config.yaml
num_hidden_layers: 14
hidden_size: 512
num_attention_heads: 8
num_key_value_heads: 4
head_dim: 64
vocab_size: 32000
hidden_act: "swiglu"
positions: "learned"
init: "normal"
init_std_qkv: 0.0204
init_std_up: 0.0204
init_std_down: 0.00385
beta1: 0.95
final_lr_fraction: 0.0
Each number is 500 + 25 x the weight over its row's rms, rounded and kept within 0 to 999. Layers, rows and columns count from 0. Numbers have three digits each. The size before them is the row's rms in percent of the matrix's.

# layer 3 MLP up, 1344x512, rms 0.13, rows 214-427, columns 384-447
101:499495522472499489494497482502424525490534533496514471494540483474489486485500518538473502498504517511489479499500516520537481500525481523479499514510426460443480476483494462497501481493534526
099:518440463518538503512513541473472494428492497496525461540490463535502502508481519531500513519478523475498551502451528505489481454439501479506510505524464529505512525519512486504484507505459506
138:462497515500480490501482501587522495485538485477496456513445493520513501475470486516516462475532508520461544466539447509484504483443510466471512525534489524470463518516486510497493503542516499
093:509485526467485498488533482503469511529484495527512462511528464499511541518553478501491479496525491528518521518464497526466495513538530513491483449503541511527486490494473496492490502446543529
090:499499550527524479484547517455538477511472545492480503508541489476519460547484497516522523510500458514454543494488469502546493441481480469476537534502503489517502481512477510508494478490496455
094:481474475468523503503529537518520482486532497485496487509519462503528481485484516565524455461475543509475490492511530521466442479525506510476471479472515473461537503515471487512512502474491506
109:491495527520494482523514471481517458522478501555516520558463478479488492476551495471510516465491519496540482476521537487486482492477498490515512467461528469509538512485504516499512493501464507
083:452520535499514482515490558481490465507502485513522525528502423506549511501527520500483514492503490499513499479527547518524508439478483542488537524492480474530494514451496489487441468517554491
084:533566468488512506552541494482519538496486538561471497494520525477506549516542492518508485480534502507490454524478474523494513538494523531493529505498480467523484467500479462430443488501507458
087:494499480519518507514520512511566528494488483473567482496495502487477523511521485511490558498526517510512510530484517514506474478496525536477452495498494476454495539499470509541507509526481492
094:522482525549485534494495505459470516520554512494510509511491497498579528480535481518447508482489464497491493427504509557465455458494484510506512533484458460544498496525478482513499519523480499
100:551498495486482508487510465501485507448538460505475471534517507470510477526518544473490510489519486516505523492491488484519507473500512424506469490482512477497486494531509529462479507554471462
085:508467485517511527514527503518516493449480496498477509493511509515565470507493464574487499531489521503513505485475525520482483519461460472510489487542524512532482530476474464446540550496479492
089:481483500498527518456460508501495543475506516464562502514506546511486499522464491465538462491484491514511495502484515461469516514534498490527487513441483523486462531452511522524475475519485451
104:542499489496503500436493502518485484509504463493455469533528477528563515505484498516479489511481459552479477464486517524480507478451496461501469517500513494505543475479490500402550503505485479
101:467497461509481464448462506507525529484499514505546501556476543503505500501507496499506469516474524498508483458531470511511512488496485493481470460488480480500510480484520493523534495526479485
118:436477533537504496512484500455495507512536505528499493534549523502493468517506517549472506533485451456510487508505497479548527484512488499512510521518492506500487491488502510524482520463459522
086:481481514551524462536492491503517493545531473468509508505441468512532495448508505529494493475480516501503524466514465502454500502487500517529516486522513454513545503502495504473512509484509504
102:498479518515479462506522490460493506487522477524499471472558522529521485488500482485505519472524489467524477528481492530518481482519505460511528460497455525479538537547518534459490490481536466
088:492542512523485514500493494529458460527465478522450485518514485509544469552515525521495463482527506488511471508492433490528464509534560556509476453523499542517530455441499530506516525515509477
092:522512480525490466518504472487493519468475524499503501488495474477519475506506506542481517469517504488487495523521461506491477456508477530507491504504464542494480482517487458493515505558481499
113:447506454477482470469481524543461503496520492515506499530489521535518521469438465500513497513526514500478485545471484500517547485479471551529514524522504475469495485496531489522510475440515504
107:496470515458478498523498509512520483514483477556460470479519463485541537548496523494494522440498510469500498516482489514425521465500481534499497543485497487491506484490474464492477494490501524
089:468497476486518484486465509528501507533516524478538500477540516475518495495515545490501522521483512542551437494514509511512488485483487522483502448474512496544498467528527532483482477497501513
093:512476491449474528536441456537509483508526519488459517530539517468493506543491494520506505459459518534481487530445538485518494473498483466507510518546504526519466519498539545469559508512507526
100:483534488511497550521519492532503549490529520460502472528525556446487493471481572532471480481527513456525544489483510488527532515500490497477461478499449517461478522481493529500450448485495520
115:508489466531460545482469512464515462532477528480522481516486474500465486490524512506567497513515532483517509540493535524505492472489509488505501491488494522508496480507485530484491492508494489
112:509504497489505511499488528514509514513493519488511474534551496514492484461545473515507523480507559489482508542522502507529517466486499460512546530502549468537499506510488493470542479494547496
090:526513449505526499465497501477526530542479504532434543480482475472506443543520504484525500482535526521457509478536513480503531502518492455449503509483475481529491492505526500509452504516469506
102:472468521510469470544517532477495525456544531503482476510491524513470486501495529502487520492541483506512496461463485467538516512483446507509480517471481505547484488489543498507501480516564520
092:519492549517527511504484504539459541528528490473451515507518508448530500459511442538523526569485465519477433543508528492481472480524517562499496546509523517525511480522474532499545542513519480
093:437510447486532479506485526499513454499480486455476487496468542497511540493531496496502486523506483483488482513527513516504533509530492499519514534468478511502501551514537487517508518496528505
104:493549510505526480541510506516513502482520470463498540467488496524471486485536506552481509483481453484538491495514507464531519511503514538461487511468493512504537543502561527496476487525503539
093:493526496502500509506456457523472492484478523516501499547491505514473466510491487466480525536518499515515499531533504461501537469528515524509470539498518506453508531485499550489505500488487481
111:526496478512495516545507469545512492552483495486533500527496520493483450501492506479474476550495492482477560517494510534481532498515512486496486491507546491454511513494517480482458490485501483
105:501461480459505488478493517494476521517499505485463566520471472522532557463463522491503494503523506513484505543494498537527493460498499493445466459490530440469478501478525522518505516513516540
085:543507457511483543488505484469481523458485478469533468467550548452488498497486504498509498516529556484477502495536493464486509503511488529542470474476470504479474475488507476506523513522476531
113:470504485515482512461484497449458462476511476506475470534459470534502530464500476480505517510504511465482508498503501524471477476513476478552502482496457467483483532512537471518535524513449521
104:548483525497540448460521506452508501475466471547488521534521477505491466527513500488500546519490523495489525501495485505483474557504466481469503516507504474508475471504522512507451536533484527
085:517530522540484498472484516472473519473475471512511542506498530495498490492496494502464503495501472525481481488492481534485479542496515471493506489522506470462488525526496549506511505508522517
089:503478520558495508557493501501474505477512510498503486442495527476485488491548468482564476496471510515505496459463483513514498526546543506469478514562495484522499470488524523514468521566479526
093:470476517496474540544502506502537505520483506478529531494520519509506529520537502528470493519504516512517523517468446494544442481504489494497505495478520489508534532483493493455510512461507532
093:496481498492484525448510470534503530526537482532512501477431543505500496495430484497517519517487480532511548466520507533539521464537471481494510504560480489470505496523478504470454518476512501
118:491515494456505487495482542468528504510485470476498483515453529467461454534538490499481482492476527514541485515492493489491462539540487466474504505520482490513527467542494515440477540497549528
097:521482512496536504480425498506527493546502478485518485494512503523499520531511489465462517501488508493509527488501498486490509491524478505509525525516503502479531518536519498521461512531527553
094:512531487536496543520515542447533505530472487501512489495490495474458529497520519507481468528496470484535514461482449498499564499461452494502515506497465512494529492565494508480512504539452498
109:540505523491529512479504508499534448525520520494471506501499511509480528493495483524529465539534536462524484498519547529454507441515529486455516497516504485544508465500455515513531511491511479
105:512520498503519499486505512445487515472499500511482519489493462510533471546492496488517496471534527479568497524493498513494506508517526423490465456471539538523467525512458520458534529489488477
116:477511538534505517523505513484483451470486505500499527516503481492474530460496524477497489498499528556480524483474537474533518533544499472493476530502482483480448509475482503522507467529506485
083:477481506518477484488518503482452460515496485464502486478502549501461508477486473481516509523521527461512508564467500535502464535501517492500511519481521483475527525483517511502523491498467490
106:543510513468462516507468539489471445519493506518494525531534485480511503470482507497490466472493489501489500549535478481531502489493477504497463485532484486500574513504486504499502497531489479
097:467516509474523522556536528513481491490483467534478498505467496493482507503508505506500496519514468512509537513506513529560517481488487483479531492530509549499469492527526505487528521516497534
096:498506470483460511490460499511459480455505505515508498493500502501523503482522464511486515508483516499530517530471509491492510495495490484521514474503480466507485506492514517476551519509475537
085:492501468502486498494473496465504504497497509530508510483491487552500510527466497520496506492550507522504515514507545475464498480507496533492529457508492495473507464452513541511497481531467472
123:481495457502505508522486509495523531514504527524530514477465483513528500545512501524515519526480535511504549479502465487538527561484512540519494507500554522475537495519499540479521563511477506
112:490533506502464506504458521496499485518493498469536483521474509465497484517520499480529428543486515526520466505526503518506455503504499478508488471485494518485486495517471483483502478516492502
090:562519483472493453470509501516517486474560492496470514480551491491521492502489490441496508462502535516472501511475508494493469483495517512483491498508498485513455481518469509504490480485509516
094:517527533501528482522474559489450522491459497455490471500503496491476497504494501472497489512504462508522478483504465478507484503533518529540508547488522540493505558504456459535476510505492494
097:461499489516461461470476482505525476526498531494447469540491472524484488493506487514518515499538521510513484490514546503504487499471527470474464577463526502483499505507507500534479499512493505
108:521548524474503484504477503515553503476496485472504557564519520502503484427485517492484474489484504481472503499486481516480454476483459505498511501487543468484500510536528507489477513491502498
073:553516476513512523464495548502520487498526525459526472481505491513477536460493514556504506507494470523454478475480510471477505477479506568500526528485510472508466492467495462531501490482500452
083:487489508521487483470566494520505529501519486491490536552506506452503515488490494473539494461523519510485479488508511462497515505508484439505516516459476478451529491499506510547499484505533456
122:490519436540478481519532521556492494498527491519513505503507487505489499469546515488459558505498492426475471509503496501463502535489451487500474517508497517511493504476519534525487490468525486
088:498498509493504496544500495517507498526514486498498534506497500479481478482471486552521484536501496508452499507492517487478468502490511498513455500473504554529517505495508504489500491513445510
101:479494521475519495495505517519508450485505504530540512527433511529505519526537513482487507521552506478491537508509500503492481549547484499485449491489515473490488485518469530534516504490531503
108:495488534477496532457488491482519488487571455519530475462468481495518481458482500539535475552479496473514510522531475547545509502461487494475494460507488517483483459508555531493467509487544544
106:487496547485481502525469500512537502504482492505517474426535505512514512483462483480500494502504498485498504520519501512510517473524437528487492457543509506462498474520539493502525514489434506
092:527528537575462482451501516492510533493503468534520516496478458514482520482511471499506530502498501512476505495573507495490553486480514498519423494428496494493481510492498508483475495486474538
083:471432495490514471490484501502489478530493520458490507536513483514480494502517522528515469497484493488510476467528519499472527507488506498545528517499502489541555473510530484510478505501471492
100:464550496515486554531523506476502529564512469525518485473525520495451485504508479495506481495520491504496511494526467506473480495512470490485501503494507500502497507510471508484490490456504485
086:513506485482490492508491528419510485517495508489516504453479524509448500499487498491500474495483475487495494520523495530561499498512549520468523470517493505487504448520491539494526504456474481
107:483500497506525507521515491480512528503463462526490519543530484530473507535504474529515514508492533462490440499573472480448546494515504469504479525461468528483488535514491503480533497501482515
097:502477480501492476490514544514516516539527496491543492489494542503469514530481521502531470492501463502538522483518545494503511492523463472527488504482476488466505505502466502516496474486483498
093:476484511497509503498488491512544502484488507540481482510516475541492482472489491505474495515489517497527530523482472521520543508458549480507477526496538490496503508498508479498515511504489515
094:520527503487485491488492449513509474497507494548491462504472499525473513509478519475488496522475482466455487487456484504513534501522471449493511472476469489566558499515503471498472533512470520
100:506490445458510454487456558539453510522484496511530540516503493455495504515514472503498473511484540558485511501516492547505491507546492444543464496511513500539483537493479477473524521519509495
092:485538513529476478527543483489536504523501507521500468498489510497464481521459488513483487498481494547482471518480520537461483529503476486531470527504486450487525555503496499488565547490488534
110:465504489527517485494500465462523500550550471546453441527508531523525521481503500475511455471505505483523550496534445490522474537519479479520500479491480454506475508512479538519529518558501515
096:512478493504497555497465554529508502511487489468526465521508531537525499505539474496515517488480514470516520489502507535555511475527475504505464523494505509518503481524517545515501489488445475
111:533554498504475497489507480510513506460513465514494464429483469538483486503522469486503553538471509479523490487479513515468495519517513515547470548504473503494526442544470476506482446509522459
094:534509441540506530498451503452517518519483547549482522498523498472521489521527493521504519556497514510489522518516517508510491495478516504491499507533502500484481480464463509490496513524500514
091:516500506499473497496459526515512525546522540507484497499517504507505489486494494487497504513502474476485520515460486515485521515524517531498534533484516504492532544508496511554497527455548488
111:491487539499537474444479511487550504472473475520501553479522525507521501545507525511465501487490513498497502494518499463498515471491543504507544453513472521542478476471461506535498522536449522
110:497536510455482498509485512527530499538482487489502504494546508486499479505508559520491486523452515507541530441498525549519497556459522542497469513504471483476482468491457483477499485539510495
100:417555467491434526501490529508484499483523508454532462485453506530465534472498540510523512538481504528514487495490493488511499492481525525524533492511450490451502512497491509482459459493481513
116:521503474495491500479506464494504529509506498507497495537540511508512525523532562534486512484527500562504498524527496521506527466486481525476506539526506493540522486526478521470530530480541490
159:478485495489483462547511499487480496466525507520495519535504507516456510477520503489484503501518491513486477497509486494526513502507539495498504502490484492514488475501487481505537530516529495
085:494482517506517488496510508453458499513532520531520462524495544506475479503521559488513489498521479466505465496522511471492570511476537517476484521530456505478501511519509485463558452462485436
087:479514511518487516498489470477480477498531534504479489537485461481477519495498539463458494515544486538477521534512501526540538500468532512480510497514512498491503464483504537514507508481489504
086:530553520517525494524506507512507504481522509488490463517536483547507497472472512504505511514461548489497488497435488509529495480493509507457512491514521486466481493493485529507461488478435481
119:482457501491501495549474495536513544491516522481480505503510500502504499509515480490493539457450518499499470527533476547441502454496496538460485486491453506483518507504464492510530496509473537
092:499550500446509494518508551503470524507490509518507494533507507443504484476523444504490478531514481507513492519518522480495459520500490486471525482518464502504488469523483457443479495527526515
087:495525496497517457535490489510498555489505498505490463470514503514510518485518484522489489520489535542516452481503502496498503494454510510481524497474490518495532494491471483502471445491568501
109:495495530547479501470475532482488529519515516505468510497506540500481515530475485498486502520515476470514474524531428524510512486457519496483494530490478509477548507456471516455507508501543516
105:450531500495494457516486547490493504533497520476473496475488509473460503516516543515505489456504510475501529484495507492542496465480494475545522536489486506501466516502502483482521475515489514
119:491495518501460471513480483507456504473515491477466513514501527480504530430489465532515510504479489491483478533490495479482492520465444499480486488466458515503496493453527496508513492464469510
101:486494546507491522483482513538488494536501483486495498486522474465470458528485481473493527494467511526448527529520525488509499524508547553527472496491503548473494478527474541566511463535500488
111:501533495491498553491483472519541453481529500470516471512491506510467503518547509481492543519461505537481468490492494470500477537476522483488483516446504510467442503497532501467516488518516537
094:514540546503542500508497502475514482509439509500516500486538505480503483491534485500498479454509508487510504502508516524544504518505479528501484509500512494540539469531529549504464486492466469
108:472441496507520442514497459515461514542513494471467493521492484456544511507466497545497515520528492476502514527541483527522507477507500504509497475528518509510515505508476494485489512489461504
093:492527510482461472488493490508481473537543549494472470505522547512520496531510477467505516514490491472481502534458471504509494476480489485523477460461518505508503532455500491539482493455505499
095:552520497520537525466505541488546501503537517475499515483531514522473496510509541531518531503467508496481506495510499533489497484499500500479514523546481487518502520530461471508510454530515470
097:528503461542477520448497506470522518534487491489517501492470496489490578506522532504509544507499487497513523507478461524493511488483464499444494489511475538512511470457514489533476492532506497
130:497495464516483528483466486434549468517480460512498542520510498501538462498488476498541501453474485481525516528490498520483465495515528534503468509465538542517490484506487501535475544473493511
088:474475505481528483480466498495510498519483531449503494531532501507496503468497527470489480504514494503516487502536487496520515454501515520495516469483484495487494563528522521464550525475509527
098:508499528488536486519426509489481513481525533514503468468520504474482548496471506460497534493534525476506474495543520519524498509503506497464524481541491519547518519477501531511512543471534514
109:512491509498484512529490509453425509508526515510539478519472519486496534510482527485481504479541490503529453537456568469471494539486494502527468524486473514462506492463523479482489488500499547
111:481494521505481490511489479496438517448497490530548484481499513498514464488489490472515499490498481446556479516512458512491469504522530463518467506505465480503483500518504491494489459524523513
086:508506452508487497487487555515489500494464501492511487500545443495518514500493483489551528502502496519552507515525501481494522496496505517528534506471515523470502528516521507514484465523466524
094:514496495547513472473525527536492515515505498497493485452532481514512480485519498530482449499503476518504517467491554520450536487507506517487517492520514497521541544519447523466497477505495507
087:490464496490493495488504471509505548443526486536530511512521517460533519491539508495506480471523524452514450489505521544433553470487503513473532517492560472492540485469476511478509531472500478
104:529500508523506504477485532502486523508513521462500521466460544521482464487531557467492503484521516470513476488501517494484499481481476488493467504498477521545506505469463504558479544514493480
083:497479523479505544520473531498503497451494489533507511524506518502511464498469501553512469515482518523512508463513479463519515502511509487466517523499454474499506520497490511506526534549509541
108:516480453500540510451458498495573482521551493498511536543528502522530493544516478557519528487484487510489509504485474521487471524487463475511447523459498454523447445522529496491465472530522483
095:507484518473545450481494489509489487509524525497504500530531465557528494526472479511513524520506498441496498488529457500483523487544503489497514502472499495484505477469489506469525513475497525
105:481497500543480500469507490464489481477477515538501481549480456524484525490493474500546496511514510531481486509501545511491524460474535489487494480519525487480469491470542522500533475473494519
097:477513494474548481496487494473518507514485501491495504491487491521515526490508491493508513479555560584503526473468513509500517509489499529515510539540481495492515524482463473499512515447516487
086:496499517516534492460490517492450496485499489476537498472482524493528508493464498491501541522488506538466482467518533490538545509500525520495504497525463495493466500534492491512496509485532485
097:502529504516520533498496550494490486508530522508487465484555501568527473467506492497510496502540458493513445487480490444508483477471523502499514524484451561480456470493483514520500476503438472
096:432519553487514511518481519486501487486543493481517494493511455477523527512489482541462496487501463508511482541514543532499472497516508521454517478473474484476525461555523455464466545472489526
096:493479493470469516520494536501472486507476471453450492490517493493545478500534464493526538515485463505508502448503488517491508536502483508492488481501512519478507479469526481474530507468497474
084:512505500526483481438497570491486492503509498494520499447545487493462500526529496550519531495504456477499494500513493517522524522522472536469475493505500501532501455505504503508487500497546482
084:480453536496498489459494496496536526488522524485476494506495478493533525485474527513506507487506529502471530500523502479532479480519528502473545512493494492498506500494486551497527479499521517
101:485492503516485487482504519489504529481508484465495512478505486491531445476492538528507458499529523479516500495510527495550486553486522504447525533513474482485433490491493502524488477550487511
093:473522523513486516466524520546517522495526482535522496492501537509488488503486511498503528495503447499510436566533490502481504518500470516536502486502521535481456471478517477527500529478486451
109:450496509492417480505501513530483503489483483468483488490518501476473486463499534527516457505488522494496528529508496482526516516479470549527511475472494518532465501497524487494486510502534495
115:488510513477524495501448469505468490534508490493549463521506512528493562508475498504483499487489533486473512501554516507504519498498466477507489520524516477479527465494506529492512490510467506
120:524531493499493490471541518501509471474496511458510495505504500500498475527487509448553501472486524527504509512521515519530507548494506507497523503508482486502481505521517498490480477529512509
105:499502524474468505469546502509549520537422482492552483499506535481468520475487481487444483473518476538508536522524501464496525543505443485508482457475546502482464541532505505488494474515524499
121:491482469535504487483516481501500531508528525495519509524538516511496522511490491510493564508489514509523455479546549515484524481518476508464516509492529475487487539517497525508488469509493459
109:505522547545527525522517507500530479465510514489504534480521484496516479490504478511497466475502519482478561490451465473473497475488493532514507515493462534475491517490479488468456501535523466
089:484495502508480518497506524472489516460476469440463509501488486520483463490526475503514484515515496496509530511535535522506520510478522512518496459513508503527492501465552443500488511486526502
112:511508506485505470521492498472437518589471513515497504468536479504526471509510494460493475508482494478502462500512480516469467501493504494547544491504446483536486473522488540488451526548438533
103:507500478492467502468494478491483449539512518519476447549470454505502524520489484514534485497493526508523527537525544526516506491509465523475451538502517473496492512552488509503500513442503495
096:500476543481520483481498481509467503535535494519520500511543499559529458480500517511525500520488463531470495523513552481537528435490502528478447530531487473482474494479508473504501538486537457
083:488494494499511470540509511498541477526440473463508501515487488491495539514472526515472523512505466505507512468490530509520499512480487473467480501528451514505477537462475508459529515472484488
082:453433530472512523472474504484501466543516512474487483522517494457496469507532518532500574521454505491515520493487522485461509508571490507507491521485480440506461511531485491494503464479489496
111:503550502518524486478525556476485470489492521509476502518524545511485457468512517475481466463504499468486496534495520459506494491468500547512567492521463510498483504514484517533499497462478483
093:522504480501538502534488514509511500475482506508485489479492457493473532515544493531460475488526491503458506498464466472534541473495504503543478445438498541510468497524533527543509527434471486
091:478516472524517480507497495490497490545505547516524503491512480481534477478464492480546492535489461531519484470532479472553476530510447454503528507498480498473531541521489445502424510470478521
105:476485534539486502455494520473482495457521507509502523564544531540502526516533532521513507508556513542454509460465525499537542528506471518506527487462530457497512470491509464505495519516495558
099:469455482492487520516502494507508498506485503510476502504511551492488469480424470487510516505504552469483492544495462479494504477511483479508424535511488524514475500514508493521536531472489465
099:488498463519502464492516472486531488453463495517541479471507502511468495478495460456490505502507526483485515496512524536489468523532511482527523500518472501465493525459474489508515497514511533
099:470429505466514489533528485497523504518444514463526563519545508462517457464511519503483491527475549501506531495484528536484503487510501478542462523479518507507498468517480502513514559478496494
083:508498521496513522458547448537478537488454543479507430524526497524524517489495485487484514505456502513523501509523511523519474546462458485493574496510522519470500468492469480494501522505478493
098:494489487492501492512514515561490493481498482518550454481486475479514504472520467537457488473474549505491504527514502535490510503535520521497518536468469463453520492510452492504503456496516542
100:496495481561504506498484489511482499458546533519502503468518490510517487456512520497534517501506504529496509483472517538511480517512519485519507476533485515521424550490509546503512489470515529
091:478502463501486500504500573537530494484449544546529499484499516507535495494475483518510513502544497486546485514548465487461506523454524487547494482512521498512512533476513546473504488524486538
110:491520463486491530500489515496521495488519504516544512475522516454489510503512489466492465496505520481508491467510510468532525515470530529494503452481513516460521492486521536499469468490516463
091:525500492499496539531528527507484502477501471501532476488453520534494515459509470554536496508531470477532506493521493474541519528500498517542492515517464489463474524536502484478494506545528525
098:474533459453475511515506503533464473521478473537555493481498492500463513489497507489483515444502467500504481563501502537441512498495488517488507523509472506521467501441508517457501496532502486
106:473510519484472512471502526523495535506474503503510549455468488457515476476490487506497486528449529468511524534512479508510490535546496485484504504497496506513512536483514541505477484468552517
106:473500476465505512511461500498471512515502482466554530522488471543515499441532475501491516513521500498512444509497482482509548555515495474473510518489516460504491475502444488497503518561495516
109:543460530474539503457436470494485502507520496470469526444520513518513514506497451463508476487513466472462500509465501486519504485495528533471549508470499492508500538475478487505501501427508508
110:508497526458541487497511457479457482535489478512527466472480514491520500520499548502497519536518494491519487517491447505492479519492494473514480472506502499550501447545517493499492514509518497
105:479509496507514500485497483494470472513464505473503500522512476474481507536456481491488524462495476481494441508517524497498523494502500526496535508479465445483501497482502468478473512498471479
102:494578496464529514481542455517487528531514508525468494467467537502522503454500491510523507518476525492498522505497487464496452502559504488501542491475495487523527522522485523469498508510502494
094:515492492495499500506522485486520503509512488544515505510514547501495496517534519523479506492497501515453528509488465555484490480495487504518535516566510520488472524420491491506496488480508468
106:532527509518505490513479490511487510507508521497509541465491492514544489515513526497539479484496493504524486510523483535449493521484547497481533511461517509501471520555486551505498536481556501
101:490491506493477513501476519509549521544493506517486527520538516476465482487516514463479565478474502490514504466504483537540457458533497462537521476516483452487452473488532514488510492526522457
099:451522493500524519497472502498499482496500517514469486462529528465480474517544500480533490512501513489497561481519485495519502488501533506526500526514504547525516484510476479485504493500460472
089:542501477453510516476483517487502531491426502514487485538488525516552486505562522497484474502457517499503537520485493476484522520520532476463483494513479499492499506490465546512475459559556514
111:485464447524505484476480489547496490497492491476504479513501502524539548497479488507493507523522509494499499500530509504469505478541457572501483529470497509504467492516501517554515503528447508
094:526505508497459532499494486498508522476454445567491523507494464516494501508515517512510507523516470546490508527451455514480476479490478490503519485513537483530553437485507495508475486554478516
094:472476501504481505497487512515505507495476484499530515525473490538501508472504436482498498507471464506489506527442496515478510499541537472509531498513448468487500537536518475498460504544508505
090:506513551482507529517504524516506523509519520555516498491486488515486504491499533521483493452497516478533452476469514518547473518472530510498531428504524484550483510458514495481544508532463492
077:474531494462489489526473480497519511517558498504477531506544531498514515522534518543477510458457517486494475472468547525502505487539501502477469492538530456513494481530484493487499474534497537
110:482474525494530511496504460513514544543496525520511492445507532522470533495492458479470522497512510516471483497502498495499457489521477530461481502485537485514482501483514468445478510458488495
105:522518533492493487458462499477458502484474482511527514501511513522523489495500484508487483469487530477513524503447451472447555495490455505507484505554499512484491448498501517546482505514490504
085:500497525492505534498491481533489485485533515522477505454521532558517491505478485506541501471486506492483575501472489468465528502456503468497529552548451499521539530511467457504556502507511515
092:493499468511475490467521494510462527501528522497475523521471485478442554562509508497542541495488498493472523500482500484523493487479492503496538484488506490496527501535464525528498500494523460
080:486535544514504549519535468508531501506494517465506506454465475471519490475489502491474526497491522534486494506508550493519503507512508498499524495545498481492496492495511521475481500480501487
083:522512519501491504511501429507456517523488464545519516547523488523458503478492518510480463519489557503508541532490491515494504525486514508475523489506504488492490500519495520482528481516484506
102:510508450496485470476529439471548482452514480490544475484503508490529539537508522533502520473520518482503518478509536486503533538526499489488503449505458493467517514520498520525490476505479537
097:509465453469510468493508470504527503503467480508492491511505500523547517469503491512496472529504484523485480499470524481523518488521534538507484475504483527544516499501498552516542487531475441
091:483462497514547502550506489482498556495447491496451514494456535447490434492495505485533484527477519482468467454488490509497471474447526501550518511468519507523501524507453448504513500510524511
108:524486499535451511464488473496492496510540492487524491460469520475471463488520507519459452536504523466482519525501510511522490462457469543544507542461466533454506512468533445527485500520499475
083:535507472500523510529472509544524500477507546533447520462520498523510496476493507443497488514503509471452485504497469523487458480508565505565463494474520494459495498479510478514499494476530479
094:486465502471472498517477534483519429516516515502479482484497468509523504484490467494534518485522557513489520461517475491504509513501462510481483487500488522521536562509517473485530500496455543
100:477489453524512478502500503520506495493477530512533521516473484491489502485512464487547453525510493535477506487503509517463510454507511525494542532525512510513509471465510484471492482487542540
085:480512489469509480531467510477477465492510543523446489530526474483520477495500482487441491524481490501505507484529513478530476487502486544503459490519565485521476483534511497528488500467537506
095:503511500503506507490468499480487511473471515526525523488543467526485550452473493507489523515489537519469521507490453511506505483511488492515527469499507505527472537531540510498493511575482542
108:510487505481474510473500505490508543508571492502512502464458492551474552504537527509512507500479522486464511484479527518498534502469499537480531508459519504507524511505473528512508500521499482
096:522475469477507507506483508497513521484525457487511465488433484500519522476509488467455490500503489522476502545522511539517480524498528444495486494486441483472490490500487512476510466529474475
128:506481455497489532455523476513504492532537487494527500527532515493523488522541473517520530481492504564490456523485497496511525501486507498469513494515472515479451500467496496523495526507579474
115:496478534481450480498530506550481488456519504493513492524491467528476481502509495538514528485536507541517502528523489458551487428464474511458523504543492475516510518521515441510482473528498439
088:451505476447506508495504486528511488487428453482511514494467521527498507482459499501496517489510531502510511481467523484510499497503540512465508501434477544506538481533502503510514520506514504
101:530479476526484457510494491500517548480516554518512524495487477490491475498457513522505530491535466511507480504466520511475496482541546543454489498488471477474496539469518502497482501475490455
103:455459495484509490479521489514479518494474517511534519543503468512488483524523514491506483492545475496475491439536489471528534496522487502507451527517482485449530483534463504505480440499484476
095:509482457476489477528491447531517516516479446480485550493478484464508530521524484518514454504518537496457534507510505492540526477467509480481497484517521498483495526502449502518501498524507477
089:502499488472466519467495500476518513489513478517537486484501490503504541504477471517490581514493495483492534461505483497507514505523496498476518524490503498487491467519502496500522527510494534
098:502506476501526467522462522514540472492456536488497533483507517524547539466518457517490479529521504480523520471522537492477524495532483478457515503507563530522465528527496499554445482492454492
095:511501494500508473530475510497457502583425504472452493509500497480497526476507525464473458494502471474510482516493510471520539493540450540502503510515471500495476480446504512524484503501480518
088:469485482484511486501500553452563475496494505497504487505507522466485494452529545500497513502476512517502510485498520507469513485505499549510538509459490464479483497486482504506482522495479470
086:478534519496449502506490448518492481510477554525502481508513540474472496468469585489520498459510517492458507487517521505543492464504510462488489450470438518548525533503510519500512519498490538
093:501511482490506503488497528420441530501514458527516522468484471496537474498512516495509496538489525489479519512529446501525507513495544499551508499491461501511473491516467485489500505511496498
093:530475495508522504490527491488506525507450509469474504487517489440495499512485487484470544453460498515498460529532571523510522458484528464475491547532520490525509456542484514498508526495504526
118:445498523499460502470464509494476499503527530508493501550509506492526497476531479527501558494475447502526460531482495498492504495526477523511516490527470511549535537469485435527503540475494520
089:552505486495477517475500503520466497474510471517484476483532491468495489512523543470492504523466517500462454536487492493465498533516564500482500483472499488506456542479512503508526564478464499
110:527514498473472537511474452501506504506503530484486530533494484493488496485476566489563465458512498482494508502469528433489461469523546517483535493477504534499526475515478532473478461539521511
083:504429451502491481489500500460510493506447463511594499499546522500519515491535510503474496509467514470496460476475496489479495484504463557509497497458499555537543469477518547521490536501499488
093:516540514502518475484540495486490474496506488445518505493475511460464519470572455503485472519516491495462501461472482489520535453511477553502536504507462484538462472501499495480545532494528508
089:483496502490474498513508492465508451552522515528471534493507501512514530522517543511482489518460483525499501467474503454528485484514507457546522531492435484507526455480489469517442469472491496
101:496465525464497475538550533502535540531484530540464484497495477453480526452491462522497506479511522518543501505543486506499505511465489472514490533491546540485446514517505463510457460511536541
092:479469490517453514499517556487504497516466465517492492501523523443488510543508507524538534501504476491477551465506476475501498496466533537487533492525476518505507515487505488535514460497527528
091:529440508532509504503487484494483514502482553531485502501470441509520503485507561517445526466502514590499507482461461510516511540477512507490539556472512504500490549518517531512502533512482539
089:460544502483505517519521517488474524531482489469518478497457508526468471495517490491524523448533463525519478501460522542508509518498511486532489482491503509452479501502492467441553512513515440
100:540542517457515499505509503461503496527492491484513496472484499468503516477484519479507492479512478533499491487508494528506515480446460497503497492480499494516453500547521538545496491477479492
108:534516447508477475445493471488491491492485465514526437474469514458482437492474485449510492498506492515511519444494524539512481504509508514484429472463518518476485500484516518460490520472526498
097:519485435492505500450495526518532503471488503518530493516492475499512478481493462508497476536481491499505495464566489502493513489503499476505521485475471540511504493518513451510483496510508459
088:475490485517524533513493537466498539467520486446533492471533486529479506498487495501497518474456466525513522480495511481517491511441486475502530489519514509528485451526506505509482526521536466
098:496515491540479507530515525444492495504540504497520510481479467524509478521498469512471524502497532522485511460463494511499479531494527489560502518541516525506542517491481502493499553495501502
090:467518483469525472487511502482494536461517505491535492523554517504506491507503475516512526543519500497526532466481510450466479514489485478520493554511502473470495523538477465516483543490494516
074:488506460518469512522557485526458506458548513488496505492515480491490489549539497531493513519480505467513523518491471517515483498457471495514488507520489489472503521497466496516524498527491460